config.yaml
num_key_value_heads: 2
norm_eps: 1e-05
rope_fraction: 1.0
tie_word_embeddings: false
optimizer: "soap_variant"
warmup_steps: 81
decay_fraction: 1.0
doc_mask: true
max_steps: 6128
Each number is 128 + 24 x the weight over its row's rms, rounded and kept within 0 to 255. Layers, rows and columns count from 0. Numbers have three digits each. The size before them is the row's rms in percent of the matrix's.

# down: layer 7 MLP down (transposed), 640x128, rms 0.255, rows 606-639, columns 0-127
# gate: layer 7 MLP gate, 640x128, rms 0.279, rows 607-639, columns 0-127
# up: layer 7 MLP up, 640x128, rms 0.274, rows 607-639, columns 0-127
down606 105:109155161120135105129116121122135095094115171117117109115102106120102133158125102126155118168145113153118132124164175112127142117123085136144115130139097159136146090091117114162179113152082125164137065103065127118123144126156115071147113089126129147158177098120122139085139155152147147131132124112129137168142130125130151168116167123162161106110150113125149095125121091140154108123110
gate607 107:120171110151102135162155096183125124101130130129137128130128161060185105112137099147082179157150118143088129155134152111166075142116108168094126146137111106121150148110151104098084107133108141158116121133150112140130118105080126148094163163160127127086125125154115128120115157131139175125111108129128126096129110130106107134150147116150098120101078133141104158113141135141139120137107
up607 103:166114120130095087143138119118138123138107163128119127115156167149125123163107106129165119113133123138093151115149129140116125158101134151124095129163130118144100122114160150166153093160146157064134112133108109141111174147123119161154077119094144143144131104154100113142146119113069156082141126133123170158129098134124143112115078128116167123180135097138083146122091126107119087090143
down607 100:146151123134137198126099151114141105122148149124110117118117120182162148117105140128119148091110166154122117109103151171150114140128085089150137126136126111137167119156135112159164120146167140136102126159106113131139122114095149176163080152115082135138127124122155115131112146138111110157143085104154154088081133152169154134131136128173089124141151100149129179093130113108097131137106
gate608 104:116151143119177111169102134140121146116148121129107136115136115086144106143079133141153129162130135115147102120152121096106158101139122156139143129140129163117153136144111137129147099096107115131131116140129078077137085090118143115145114075110118111111127105114104133135069126165150139118147086128183097152154152178086097102133129119140070123163097094137154150144167131131093130113101
up608 108:127140119118166123130121116150077138159154179170126143148130128155134158131089104105125165153130136162105124131086143159139158100108164072138129101159121144145122105143101102111123161143168150124154079127176120143134153089097114119160148155135136097154150111123140131153151147099079104187145111114141155112114112134145150113138106133151145159120136126113142093134138123139149191125155
down608 106:114146146144117146138144157150120139138127120149120127121150119156142141113162134147126184096145137172129118176146124116148135113127162110124116175165122105113133132087168137128129113162073153105139115079127100104110128113112163167124127137110119119131140132150134118147163173124098170126135183109163081156114155100131174138122154139137090170143061114088115112087146141110147138121138
gate609 098:165147146137159124136131133175140121174152118142135110135153103144122118082127134122173088142080158137160119133135172118132147135099130093119075170132100148111155079112129085138110159122120133100118109094135135142133115129146141146090113171115134097135128187153108125154150120113161134118121169174145136107139078119130136115100135124137144152143149127094099082163117134113167122151169
up609 103:124136109102131110142125135138148105163158117127125132112088136113098179071153160170121143205106172132141132131102138106125140137115134109110118118108105116115126131109110129136098120102140128159152163062111164104089087181128197104118111158141115143122083145162120134105098097146142134131115144117118114106108124134135080132166155143098126153144143145098134126129132122123112120130172
down609 095:123114128103105141143112153117077116126122124110110141121131135161106141149108121134097178066134107138197116104119164109119124120132137126126120148133139129126138154136180169123176133125147100109137094145161143118102138131150114093155150098110117129161124123071125106116160147164106102144148169108154091140095128110156120129159092137121149129094113192108126166145122111088095106111100
gate610 099:151131111122090122128126117110117127124118136142115143130146129107101124128090147178107146118128109113100129118142129155113127125121107163133141171118123132155111127106136150158173082122142139078137136146122112131110113125143144136111125205161117125125099158159121164113083146110151056105083115157080118125118132157043102119144088099140111128132156125128152135111156141125092079137145
up610 097:169122134108128089110127138106137179083114134175153116132098150122112102155117127136198087135112135112176122096113153123113146099148164116137143118127099124147160113090131149179138120148126148118155101121083115124135163098113167142102141122120124162138096129127133142146120172149150139112147112099127111126146097153114160099095163123165082136155141158150079122122147142092128156139095
down610 098:144105107140118148157162138091130112090133149141169140121135138137120141134113161125146165158124155185134117144122116148135155152095123132102135097163158105082131121132106114145057148141158129149090087147185126159149091096092145123107151103127098115149145129110154136129123134156102133124133078125105133184161150168084117136128110140116131093100128155155127147123141159121143139171152
gate611 095:138127118148130118143097100107155067110128118142114118123130138103110168158113143127158161194106127143121104143115153139148105136131140147131169132130095117154143131118136150135122112142137129091109174121157146139101096159204159099112115120142127123126149073174175160155129134103075121106105150132117126110131137125123100097133144150168136128172064145124106120108131120164120137143163
up611 093:138111108129174136120124111136090151136126135112117106133107087156118110087075101115115103114113161122126131162065164130124150131121127159137123127112090164171146148071110117138162107123147159104123173120073130132118155104149118101130131157133122113099136110169119118120125109138111111073106086122107085136142110096130150151080132117135147168105144122098180148137132134132110082135111
down611 094:132121139100172110122131098136094152107121131140139126097106161123110131133157124159095183157075092166113089168098118103112133120120131102078129127118131133067148122134137137138111130123141099140126114096143117137176109099155109152096121131148145163155110131133157128153133137083142103157119094100121121101158099140152190131099100116086152133149165123121128132135140087155119108141077
gate612 095:098142125145158131133147145133107133088144109151112116127150136159138175072114106158093095092129125146126139148100106151153115153099073162088146137125158123151145140101088156103147126121152152127105132138148085122114113135080107086144119163149128149107100111139116142072176100134163125140121102166110111096140133097123122108133133123168088160156097100150135165149111115129117148097133
up612 100:100115112124116125110084110113097146168158088135090124165154144131167125147119128136097163136149115120111164113114125142152156158151140103117128112149129131104126151117089123130122172101140153126106142120113068159100157102140140140098146179157141111148136110105151110149143131117143127128178155106136101111107128144146159150128073155090106158051097092136130107111133096151116109151110
down612 104:122083147122159106086096098096151153122127121125122123156165110142079150132142183134137102141183105140148141096130105110120114093096117117129131106098147130121143101104102168105123124148145092136156120137087140099128113116073086126169122141093138100133133159126119124112178139156154111113151094140110142115122132136140157090117155124118184151137096118128114134144174141119150135132067
gate613 109:147153166118104125113139131132125125092148104131126119141118103123148119114099095122141139109197108093100095119088152146132153123176153109094137100145171096149159114114121159157132138096098160082125105139149125128150153135148139158176106134131111142144146114154161062097164131132097145154132154099110148167124105127146107132137148118116095130093128136147109131147092179126116141174161
up613 098:126182147126132161113101162128126134151103146104131137111145116164096111144133118116153179111146140109138124155077178103153084102122138118124152078109152124152111125114187149159129082105139132126136150112113106129166136151177099137114113172146159113176148161154164148124149133118105110117122111119116083116132135132154135143124125133144119133149146164150098143111122095146132121161198
down613 103:153092121115109114118162127117107150120119153074127153148142141159091150126150166147127058185085133143130113148158082102129092100142112108139117108121136133095137142077113133120134103109129097157137076145088146135103145146138114108119111097147143120090134115142109108115092151113132142104116069168114081111138094130116144127098151116135164116119143146092154101145128125127125149084122
gate614 096:091155142123124155132120116094183116123140120127117131155155140119134122096107137139119131115103104132131124120131139104147094126123134141120085138129129121151132110130168110173152136106140124094097126083114056110140103162145159106098090103115144111180112112119098135142149103127131135161107124075072132090135154146093114141179142123134118151086116127123138111102074180175136130151160
up614 096:107146104126114137096135109101146113133146121134139146132148146159144095092108134165153146118103127092149176125114207155171112138158111146133112120126088137136101104173081136116150129113109171170082092119153158130156147110139122125133148136118133151077119113158127111102103084128120116131118130143118144138130116102103167122136109101136191143151113128132141122146192094129110152097115
down614 099:194131115107138123131110142160135133146124118151123082137090159127111114130136179130106106144141170137148083145157128162132156115168175160098128145147106119129078100165123116108083121145140174147136099112145121139142105117154166130153158147140100153162136115138135124162103184141129126132082151125149114108183122095159160136148111097150095128142118097123148147154149142138113126105136
gate615 100:134096126189140122135095119162131153127124103124116076189151087111129106117162082104156158177129109118100132102137127140102136130157111111098085136168143126065133118142160071137113162166147127109131135109121119180119095102132130118109169133163179137125157114152138096127106165115109125143156132134115170111115115148120130144147136118120137126117146119125105126082146130127150138158119
up615 095:090118114115109142136140134107136121148134151137132096084106131094119075172137111155122129143120078141098150120105132118081117185167112119132170122160140111104130075108081108129139106173109157120126150175118074144142159103083151135107125143137123138152112174136131125130106134102119120156070149087122141120144134124141146107079127143092151126123069103112119124134143127135139125123124
down615 096:187097132124102147122124148110116111130140184097136154187130135117114129113133122126159099137125119149143112153151109147144131151106121172145132117114118072154137112127075104141121125136123101108101105113132145093172182109088086147134126128144119120135164130159129147111174150132124133130080133141126163134151158126116132067094143135150109139080124112117159143132153126154084172086125
gate616 097:120152143089089078128143181128113154092129127163148121109148106081124153134149131121124132122126161117123111144118131163090127137135098114123147108115087138167130078101132152045110089142152154136141110143155130152077171136117142111099080136103136102134130125166112135145108135113127088114162152125106128095130110153116097128088124087106141126109154130085108116151133136102132138120094
up616 096:139099103122125152134150133136144156130158124139125136169119112115150170162095135134153140139075153082153136153129116125143138141120123159144085145161120093114145163152124131087127107127164133159138133152140094142114112131132109094099069094096135095144171107131124145085165135080121107116099117090164096079099136105145117106126154124137121102102111121123155097114115122122125201139102
down616 093:130141130132136120172135144148146115091088122124176140116109135127083096197140095122102116118117112110137111159086161108125177147110134126120152120148125147110118130155100140095109169139148101145143155084144102147132140167145128072127148125138083145132148153110117136108113129118144105162158111161092137120132120114124112082104101104129115162095090102115138144106112149138204133132097
gate617 101:124107118115131142161113141120122126130102114112120150115171108150089171133137126108107086174096094148127125167141158152121108102142146156126143092166131180142124184123116116182145086116124153124134119162132090103168128092106157145124142160155095139148123109130116105119121084157110128119148161144161174126137157104082116078140144190129155126155132125123128121121115143167120129112128
up617 095:075142094167171147108141086141143125127151111122127095092085106089102111163130117167138139148142099149120129114148163139097123117160131144084147129101082124136125153106133149137142127127144126146176154123120135099129136116149126174135145106138158104155155121150143160126106101104154143096136091142152144134127129106141121162149099200131136093095135083124121141116121119117090166148176
down617 101:149102138123100130093143136123128120156126067145124114122131175106203175116110122099153120124183128082114131148081121105089114098102115118158125121115107133138118142099119128133119078145114148096145169116120141103117104120104132114154111110146151127132131141159114125147138099136100116138128128127064115106140105143142116124153147163117136151177135128122118136082167157094111056123129
gate618 088:091191116126078111134110100168103134127127099107121173130117128120138162112141113122130107154094160133142131148134123112166089130128137129135085109137126131156154128145139122094163139134128143141069133136184158127134117110115149126106149105118164085129111138058103149092169159111120125146109180157131125111115091114138163177135122098151170155142096122133139096116115122142153143135142
up618 091:118158143079117114140109134089141084150137121120123178126145209110122117111144101125124087107104161112097125130077128146195097123117114116110081145111118153118152137112133144122124123093179121131166154126103149105138125109163127127097152127118153141110111100118127130117110167106130162147094138134131131127085088104134119149132101134120151119103138118158089140172146175169136145127147
down618 093:127113152113148135149098152095123078154134129094132164087128158138120112143127106101125133066120108098131126169146111098157149116155105151105108106109125115124126157122156156126125099111138155106191124132104124170151142126113064098153127155115126131085118110114106103121096150139116149174118124107129094094113109149142119160157105110114110117117098128142084130148127135135121115047104
gate619 095:093128151149188135123140116116134090160125116137104123185102136103107118159143117105158135116147108082120123112120089112136159122143159124161132150077126157131145113159150115093154144126143111115133107121136154128112130131127174178138105134119152078104127100114173123112111163123105118096131121152108136096135125137134166097122144089067123141175174077128125150124127185139140126124109
up619 101:125129134143130119104103106173102100097114124118097116152174135122149132142148154132132126125106079135117122136182149167110106173150121148113101114170106092135092141108141140141132085133094093106125133149099086132124120098129132117113159115102119134110096149148149110129135108127136155139131115130188099166116096132149131138134092162161199164139093104131123101108115066105097114149131
down619 101:128118130125119161093160099128136147091150105187135103098155092119095103115126103142154098109119101158120095087158148118133157158165103183157123138129138140122119092121152145089131103135130096102098164135121157123137150107159081141112129101092095106102135136127098117106136122111153153114105161129105102134104136115132145164106155107102156186122170087144139094152148125154116130151124
gate620 094:115127135126130159173151132103131136124117134121130144135128117113135177127089132085159152131080141114105112158130163161122118123131125146134164127126162169148119110108185108080138111160134107080081117128181091125121131143137119112128150167132149116095121129133118178133108131092091109072112122168109124114094088136146125146134180131147139131156094124130115160140105137082133078140114
up620 090:104155142129132121145154128127137130123103128108106092132144102102156134140150124130182123119137132144106136126102164120090155102139097132118142155144097114126121167125201148160136133137160097164123138127076179117085128179147111177141113146138138117158155096173146112113069130130127103143137078126130084091105162121124123139121149103135157133100101103126091121110097117142100153110148
down620 092:115112100155132140103135097133127157120155126083134123083132165115186108094137112138104129108122108138162157127121145146156161144141135135109127143079110114075109124189076133119077120118157130146126116078135118111142136105142144146069118144143166121109142157121130127103161139154132154157071094140156120126067122120108136140093109088136147134168142117086125142121108118141133127128132
gate621 100:105121124090131137178138108159132165093101152160170093114129120153132157106138108117133105137147151109106116114117143147158163094119129150145154135127127109122111043096102114107103149106134136156119130130164141124116117113120123129140121103123099141135186132143106123166109075160115139097121162121130162132104095142108111114192110145079149166142133103122162114126109128144163134174109
up621 104:114163153126133120159115119114130075151149072087161123126088062108153104082123098144159129109124132126104113119107110119138136128116103139112142112106157093153149113174116142119141125133164143111167136094141187118122130107155147088130100162119130132151147114121121161131174130125082115135101129152117108126137078173090124104101116147109116109104142129157109174116135136121137084145101
down621 103:120148139122114115136169100146124095121129092096124114152143131172088128150130114127074133130146093149115120145106124116138152131129133134123103148130120111140142184122128092113120110138102083157150079156177145186097123171131136093130148088136147131147173139141149113106163125153133079123105090156092086104117145145158128118143110134144106126110176094151169171157136121108134150108140
gate622 095:118098097137124115140173127104151146078140117157181139124162116133139141128092142136136119140135137124100112070113113120154129115118100168118136151165119138181123110150121145101194124148164086150106132145103099161126157115116119101084092114139114150127167097143122126119125101150108147134173143160121147168116087121146133146134169175155087145149110129116112133139143115095119126083114
up622 097:106098151104089123100120137125153092125096113142162138120096101129115119119151147105121147114137122136107118136139114127121122130109136147141139121101145109133143095109169125157075198124093139119121129141129152102089121154102114161149158131166136122133118103116134112078140139117108128133149133109087099129128133149106141106095146143147122125114151083143176169126166075133130166144228
down622 095:187098102143177139138160144091106131151097122091096114150147110075144107123149116109083096140132095121089125119154132148098129127105148126144155163099153108115116131121147133094131117144111158108115123119169143116116134160134129080147129156144115145156115126162130130151129163125099116067094145108121084076140151133166151111129076117133138117140102141126100137135121185137101131093120
gate623 099:155094169153088149127150163090099097146138102128123112055122172153132103145100164128158146144099151114128122142118112121206125154172128087126103125106122114110103118126141127113130116152128125126087093107156133106137137111113154130125140151118174107129108132114165114112123105106128106116094127152137117148109175120168121129153120111121098119129150125117171136172104103093085117156155
up623 097:107112159140129107104136154174189158134136113146124108099126114100096156136103083138146145076153107162123133092086123173122136132138145106092181125159087136101123129108085129120157093118094135118116148144152119161119147157119117126126126081144153096200124126130153140161119099119135145145122122096137100135119128084116109145101144134134112130105174116136107083134124162137111133159136
down623 095:129124119147157158151137112168115145113123127103149139143113133151137087102106152126102132138084105149150114090111098129114152106153153126117148146084111083126121090139124111094129145136186148137098159143136120142124089179081131134118107131125086152114105135138150116126067137158108098138086112158117108086111143161124140097130175122153120090118164126157115089180116138133105131091139
gate624 104:073133141119145148113205145096105100131094165136100143163177130121172114157121130099099155088149107117128103169108118146124099119095140138111124138105128099129147111113158120149117121110125150127124160138105159095132077106135162155126123149174161145090144140148138149105118112077114115124085151098100118091114122137097156141145128151138142140126099115116092122132139105143166129144087
up624 095:101119123148073092105113116130141122141119107158162121149104110094137128106077105067141125140148109134106118118147080157134101131125126129165146154089123101133135115143143117171127181156144167157103120155131157140117141109113155130134108109107095198149174117140103128149138119113132103149126150093132129117137142131109118091157106154128144160164153133121086109158102140156096119134184
down624 098:119111132108135124115129115141113137166146114126145099118142100082086133118144168158111111134083124167161071168120119140131139138120088104073102124125132122175123135126117134134130104176182091118106097124127088162157147139122076112156146107131106084146157131121125123116117163165099154132081138138156104139118096114173103156136145111103086148120148111090107114126133137127127108149151
gate625 097:127167168161160148137158130095115146120165117119104068145156096124108112132118112168134136131151097116146139095138150142175149122122148138113180100102154136100119091123140106158146072151098143110128155095099114128138145129155141147134079097130111158138141136167152105140129101124136076114122118111148153101106120132167137159086127153082131113151100146133093154120121142123172163128141
up625 095:143124113125128142148080122144125090093147144148104133073173135166106135118184105069143122094101159146126133141152151149126148156127141133134097124119090139139124100144099134100119124148128141127130130163142139163139158097047156141115145177134123135119107112123088173136123141090150143143123136146131110115147140147109092174162107102096110135129101137154119102077123105119112153112103
down625 098:086112140149160160115118117157149135137125114112127097133140110147155148095140109155120121097119085134144064123147128168118147167138136132148131157108076106073145149156123120119124095120113149062144114145134080096086119117111119116155098129138139126142107127154093099119145138114135098138160140124125171079100138120128141147126152089117139125140086133095100118103105086148125161075110
gate626 108:135133125123162114119160134106110145109151087107127133164129111149091117163182110139127103159102105131101114128160146130089179099114139137139175078134121105172156115136143117204145109120108100115115125122117140137141107119117144101130125139132162121099134153073081123118086094136128159117094136139101117138127124099168118120071134159156139130136136140158098091113133125121092089102130
up626 095:116098113136142120143095152147180080168147165149118144102125121148149132091117162078139160143129170101122084123165122149125157146111152104118129108153143125105135113118076088160130118120133161126122152124131130098110143133144149150146158102117100134084115142113126165122113155135077171101139166127111129115166113112146127115152155113112161112119076120074098136143118133136125131072153
down626 098:140150173116114157100132081086084123150162093081102161128141132121098095085131175140125089132133096173099104176092117119129126123175118127144161134119128129131140126129142126129121097119114104130108147109135169123128156118175151096119130153122179100114175143131079097143128114113116127123127112135117125106140138100100128115132154121152148123173107139127151100104164160145116068132132
gate627 095:141153144129132140145145152098179150132113132117110086119153093091146118115147164110154094165110116094122088095082146143132118088120161122123150120102100145119157109085177143074115130140140122122074114135126114148084127140141144146121118114111092117109143151143104123158117107166160150166150120140119117104151132130133148160122101113149126123126153123157175097151178138082164092101132
up627 097:123113113119117109142142118108157123141129139161118147142137151146136103127105150115116105115160109144177152129096091155120172125141147185181102187163176130108152154137143128189118084140154098136128115108157161108128137128139129159144118119108155094126138090111122134158098114111124159148153114082120126102170065085130128106135134130149149149111104123078133108139104161146141127136137
down627 097:090103071112115118123167132117129084176106095130157112138111185151090105163109141144137130109109125165074113135101156097120122133116110131086142132129111139129141101142088152120111152120122170075144101124102137131120110130122104164127147115121162119132128108147124149142116111120099130139103175121124111095146148138122129141116125136188114086148095134186121098102141140136132089071135
gate628 099:137141150094089114083155097108140143136114103133119098170100112127074136100145129074105101162133085130100119109113148156141143131110084124162113145136146136101162146158118097127102142132119094110120120101153109131153143130146095104129168117123107082160144108133141117107140081088130132098113133122082152155141086149138169093122165126121123086158124117103120139147131154110178127162138
up628 098:149117092129152134087116115086108159089152121079109167124184113106076124152153146158108146129129100168099100126123101097131135120157133161118123127135120185102126135125131151139114124093139146106142121098086132108105065155153135136112141157148130150088081157089148082114139122103125131128181149122130102157166139129100104137122142117141128117133101138114148151144127130140163124143091
down628 099:153159151153102139115128144100109145165126132155151129118152124139184152124140136112182114111145136114115120136130167096151105108118117140133105124101164152168109133139145135135160145158126152138118159143111103133181120097124109098108097122139128132136172093136120165112116126123122132119124134147157111063071093101080090122151139120126134176158102138125093112109125150166110083083085
gate629 094:098157115123108121113103121100127090169133110119143139163129139130113162114154136148095168158133139150144149108118127140156138091147154152116098122112043152115108156123130135094126110118175161108134156131152112102112148088125085182090096135181151118097152158077113161106125135157120168139114130124096138138117125155139149153149105131140145108138117150089097169130121123122123093130121
up629 092:107136154145139130112097147163114102076127127127143122099079135121097080111165141112140097089131129103100129117104125151143074135123087091118139135166158160138125125144145117131099155112092164151090149091136095129114093127139145070107178152107138130121135146159146142149106121126166089089144137147159131130106150126106122083082143105136113136133116080136144103109108151096142145137139
down629 091:161137135141130131140156142141092111114128171168069131080148144127149155124146129099175115152101177123123138146110116176129102110083129154129117127148139134132119107131167142111136134119152126135093110107154142110119121122136147135123108088153171110091168173131083119111131156148140180096097099157090098138129159120121136179136144132102124145153140122076127129092138156154160131137095
gate630 105:094103107067159138127108079116088134136166109130114099130136123153114153152136115130130137190113113134114143114116136114146168167084134118157125115175125100113122143127065125097138116134143117092114101143140105133051164158126135092128145097154119108142149093165113136120138093168101116127112127143121111126128153144122151120178147113135126115194147135128125141163127134119157132107140
up630 096:109166135123143130109115157152160097120125088147125086165128138191114128194126136102163134117097155117110097139139105145134138149144127118106080099122104146119131157127120095105127070145149179102147136123130131137135132127076119140094163136098142131119122098141136125095110103142155091139102109089092166156115162095133132126154150114079144122156122169163136162101117116147118141119141
down630 095:130126135102152125141141128145156091161164097155132127196098109140129090097122122112129152098115148123150122138137114142130143156123099143134129092126108170119123121185124117114130113162127143150164126120122184126086143145175119120157136167149157092125133128137132148116155138118165106147185099124183148148169098151139151140080107117134123134093125119144120142155115104073088096126117
gate631 103:153104138127127123097151145170121095105142118125134159086157086146114122151118118134089174142117129141156106157168113122097137144149134131158143107128106147153193117143114151124167146129159097080137104095118128105122153087141113119103149121179134148130084161118137104131127141150108100135109135144094149143182139114131124132104126149101084154147131132104123105151087113115176161074153
up631 098:159176096075136152116175144150091134120143114098169110130154138132177118089135108143150179130110144126152117147142123094137113124079164133119104177126149119110152125124110137133179137149112110099131125161133067115165094118106138129150149141113145127157136128131107090159127135093110120122128137121131128106112184135112131122149149166150153139129121156114144152132088103126156191137100
down631 097:127093182152124095151114136098136084137125111118077142154115160166097174144173129103154117126117127119141144125101178092151123125073130108114080155106136137122125138130171144114108175114143122133127099094125159144089109112160097125152096089112125163104116134125093106135091092118142120151170145073097119137174112127130121123117118106140133120141132127147108119120146098123110128141171
gate632 107:136102125180109154137094147174091110150113108135137133121146119179131117189183178125145162101098097118087133112113101130128161124136108166146114147120109148165156121112139121148167108120087130133096139120095133147172082116109126106152115126115125117153144149110121101128092085132137123112095101199119135135112135133120150135134146163126152134098135170112117124102124146161154123144156
up632 101:120154129126140094128151127185128158136137115077179122105163143102141161165137121115143140172163114095121095103108118118131114132170103127136134150136138134125139146080118139113135060118104112114121157148092098134185148148109152116121121122118135114143170123117103139152108152108168138128134144148121165133150147130156126134152111133142110094120072129180125156102132139103162101126065
down632 104:123134123090141111144133135142161122157168122168167158159150123136138121077122117105128165186181144060128113141153095139118154121083138087129134164143134135112146130120122131101122113124154085171150157126138092107097136129136100117200138161135149155140134139114117116094121097129124131131139137124102136140101114106119158156171142145096111103114098156143122147116131129123129128114060
gate633 101:103156134136087141120105135152126116151155165100132140147146089116101131098140130104138180115163110168107116156144103087116115145155113168106140184137154158132157092119152142116170141099104115106099160138137146074147118083135111086109154146166136092127092187108115129099131183134126139124102093110102099112148110134148112117123139147129103109095119115147114105148136100154119119136127
up633 102:125109145121123134120103184091127154128157146155144128124170124144141099126139107140145124116069141082144117138136087109110116084136129167169168132114149120136150124107134103146130149131150141119109110110157124132126178136167136107127108126133130123115174107154146137130120103059093084112102117125119139063167119132134092146082153120119171082140126142155107096093127102153149136100130
down633 099:146134111118090163140115164126132133117099108125112079078127169143129125129127140125108128102147162158126121135109178172117125099116128096159099156143138122130083124112120188137130134158101154148133118120130148122123082094105112148123176123109111139101107138124094106166110080130118159091135126175115122139152102107162120102203123105119135104160061123128138128143110145109130129126146
gate634 107:121143129137136165160143141133129135125114164169139134179134117147099133120116137096128088140175122095143119094107106132124113111116130154115097145115126130107118120091126157084146122156139154146121112125147124049128124088111102186175142158130135081147118094142106140052158156132151144124123106109140158134126144102126112149143119105146120178160137101148159147138121142131152156091161
up634 104:127125164164098152121116099094128080150146109090108113137096127073085149109167091118113152131116123110145128099123113127158139174156139173125106112104120137164146146110161104111128136127156126106124109115151114137084104143153138143096143129140129108127109161143111135124087152143129129131106131096118148088160130137099103149155155159095167126094099137144103171139088189130078145137119
down634 106:147121107101113135160085137109144107124114110141107081122110143123143167135116120101108185080090133129106169079147137151128123107164136145080127122090146091130161109147113145139138149154180135122157138165152092134112123143126150113153096147157130117105089125141155175137115131142103127157129172162145100097145158138128100114140205119153148139120097115098133127142116140104125113111114
gate635 098:134118145116120138095143159093140113134147145125124097153089144161142144154098145159090114129139126158108134111123145136091143161131135159136140126106123135134150120109139172125112142092176132167130138088111131100164133121137083167148130123130150124114144125098119073171121135118182092144137170121094126076133116133142101071184121175092129138149148147140145144141118179148138151150158
up635 094:104161084143112133084141150133111139125084115120148095124122125122111117120139129125091113171107112147172073096177132145134111122113121173158115132156090109136118139161154107159106165132164122146149104067153130049125164124103109092095101136141110102100089122110131115140172098142138128145138123129144120123130135115140124156121151150113110143115100096112126116115129125088091118170139
down635 097:177209120153167147153112101097140155097154166113154135132123137096136175155151134103115113143099089135119132115137102118123141132142110154138115131131169125149143136112108150080172150099162127148093106148129088144132125154139106146134167131113102122112153137143097143157146129200121138082116122100111101108142128160157142122126156116133100134146121150129114164139135108150159103127077
gate636 094:121112139140149121140108104140118166126130099090119138132119104148145175144126128103130123101150106119114087132079156149116096174121103177121161138129113130160162143133140118136130069148115112131109171133122122141106123140038118144162151119139124134086072110177169100108097132127120159156154159141124153127150125104149116103093113153139161119108122104143133128109179150124154132129110
up636 099:128129084092153094115182093180177118177108112145137136140186156129167109153108109143105129119161137101147150138132108113109109119109130106090159108097115131134111098104133098094142140147149139154124109101134123131139119115153141136114152139132154126142123128128131092119110113163188086105115115182131155160114130128122155113146097089115116131182159132144130108101099143140103117140079
down636 095:115160157170116132149134098099132105088092120133139081165126143163135117162165137159130137121137159129131106100107164121142150117156140152134149174147096107148135153143081114122116119142105139151125181121103134113122114130094176125158137112115159160098099136218155112126117092132145122076120119127089135104139143122188131105110144152148153130131120134166140123100130141134155115140128
gate637 097:102171148173094121141151119139110124123114126118163092128099126110125145123118167158165133163110128106126097144143121129141114143140170169149117104085138094092122091159111150114136181104149157169147079123123195102132151141149133132137100111140174111122143104115158138100137151161123140156155124097137127122111119103103159145133129104083108129117124136125189085156112111140110144149155
up637 107:146168128115065156133127152126100158155097034103111131131136143110138101140105135116150117113110156108117163149149105128103100139096107126123079156113157114149136101166102135137148172144127127072177121081117130108127121118123124143080125116168153114156099120141129177116127122127138097134109129129143108161136137128120133118105123140144150093109138111115162160160119126110096125110082
down637 100:117152171084125106141159121113104132133159104100142166158145140094140084133140134155145141146099141139097125147144130099148098137092085125076131111130109133081157163074113139177128149084103150134150091118137100131153096137112118116124115098111124117114111097114110121127091104110113142151147131107134160137133116073084084151131137115120149149138140113129177135124142094096072118141114
gate638 095:102155165155136100164179124136102140103139109151129123138136137146122152190139151138152146126076124109141147141154105121118109143085158143101129102090121123132099124156120147151080110133139128124086146154154142144134158125086118126128116118135153137103092114089160117101121088117151146115149138136135078158118170128141151101139140110108157083171157124099207122110109119148127129103149
up638 103:135112134124137152145144139143135118170144110150132152176159117134119172111092098151135129140119157128099157103182109126115163134104121129133156107091145142161091126169141097103137101182121125143135114109148083134118131147089137103147126157151174167136143102151203070146162099162123171129148114116154111141120097115122143112148130133112108104138110109144161106128122158112110122094141
down638 099:120120109104152125133149157127085115151141116127125139146119119129124132159158145153086139109159153085114153130129144095139122135135128101151093150157103125166145071142121145108174134136141151144145111169112122172104129107112116142113180119130147158101157150161139086144138096131118143127146151123142162098182123156145069162118177072113118148123090120158103113104149119166141112162143
gate639 097:142085127139120157148095102168119122148121141153062103121135093139114154133107083153161133156092145140119136146160101135141103130081166162128110140130133134173151088087130158150114159159111130141111162128139128084123105133107145090096151120122128141173140113131113140144116142118121140074117129161145125113132101148147106172102091114142164171149119121122175105100162104147136113148144
up639 094:188117107110113118124092139077151072107121116143116143122112181120116085139099166150094110125133080153142127110151170160097130113159169155160140120139107122115121137164125102099121128097141098123155095150133132171110165124138107173123108154162119092133139115132169138154082126125107102128087091117112136125129123100092147144136120132122142129151165162126124106101124108116146170111129
down639 092:137116110137123131075153142088094152088105113134158124120110146155173124113148116121135120136112120148105124145122095107090139136119113150098168129117142121081184137139055170086136160123149114122123143120139174115148131112091119144071128115136131121169109138141100140111098120146138086142106093141092115105103118130097136123118140133131164106187139145156112126109100187143132106116122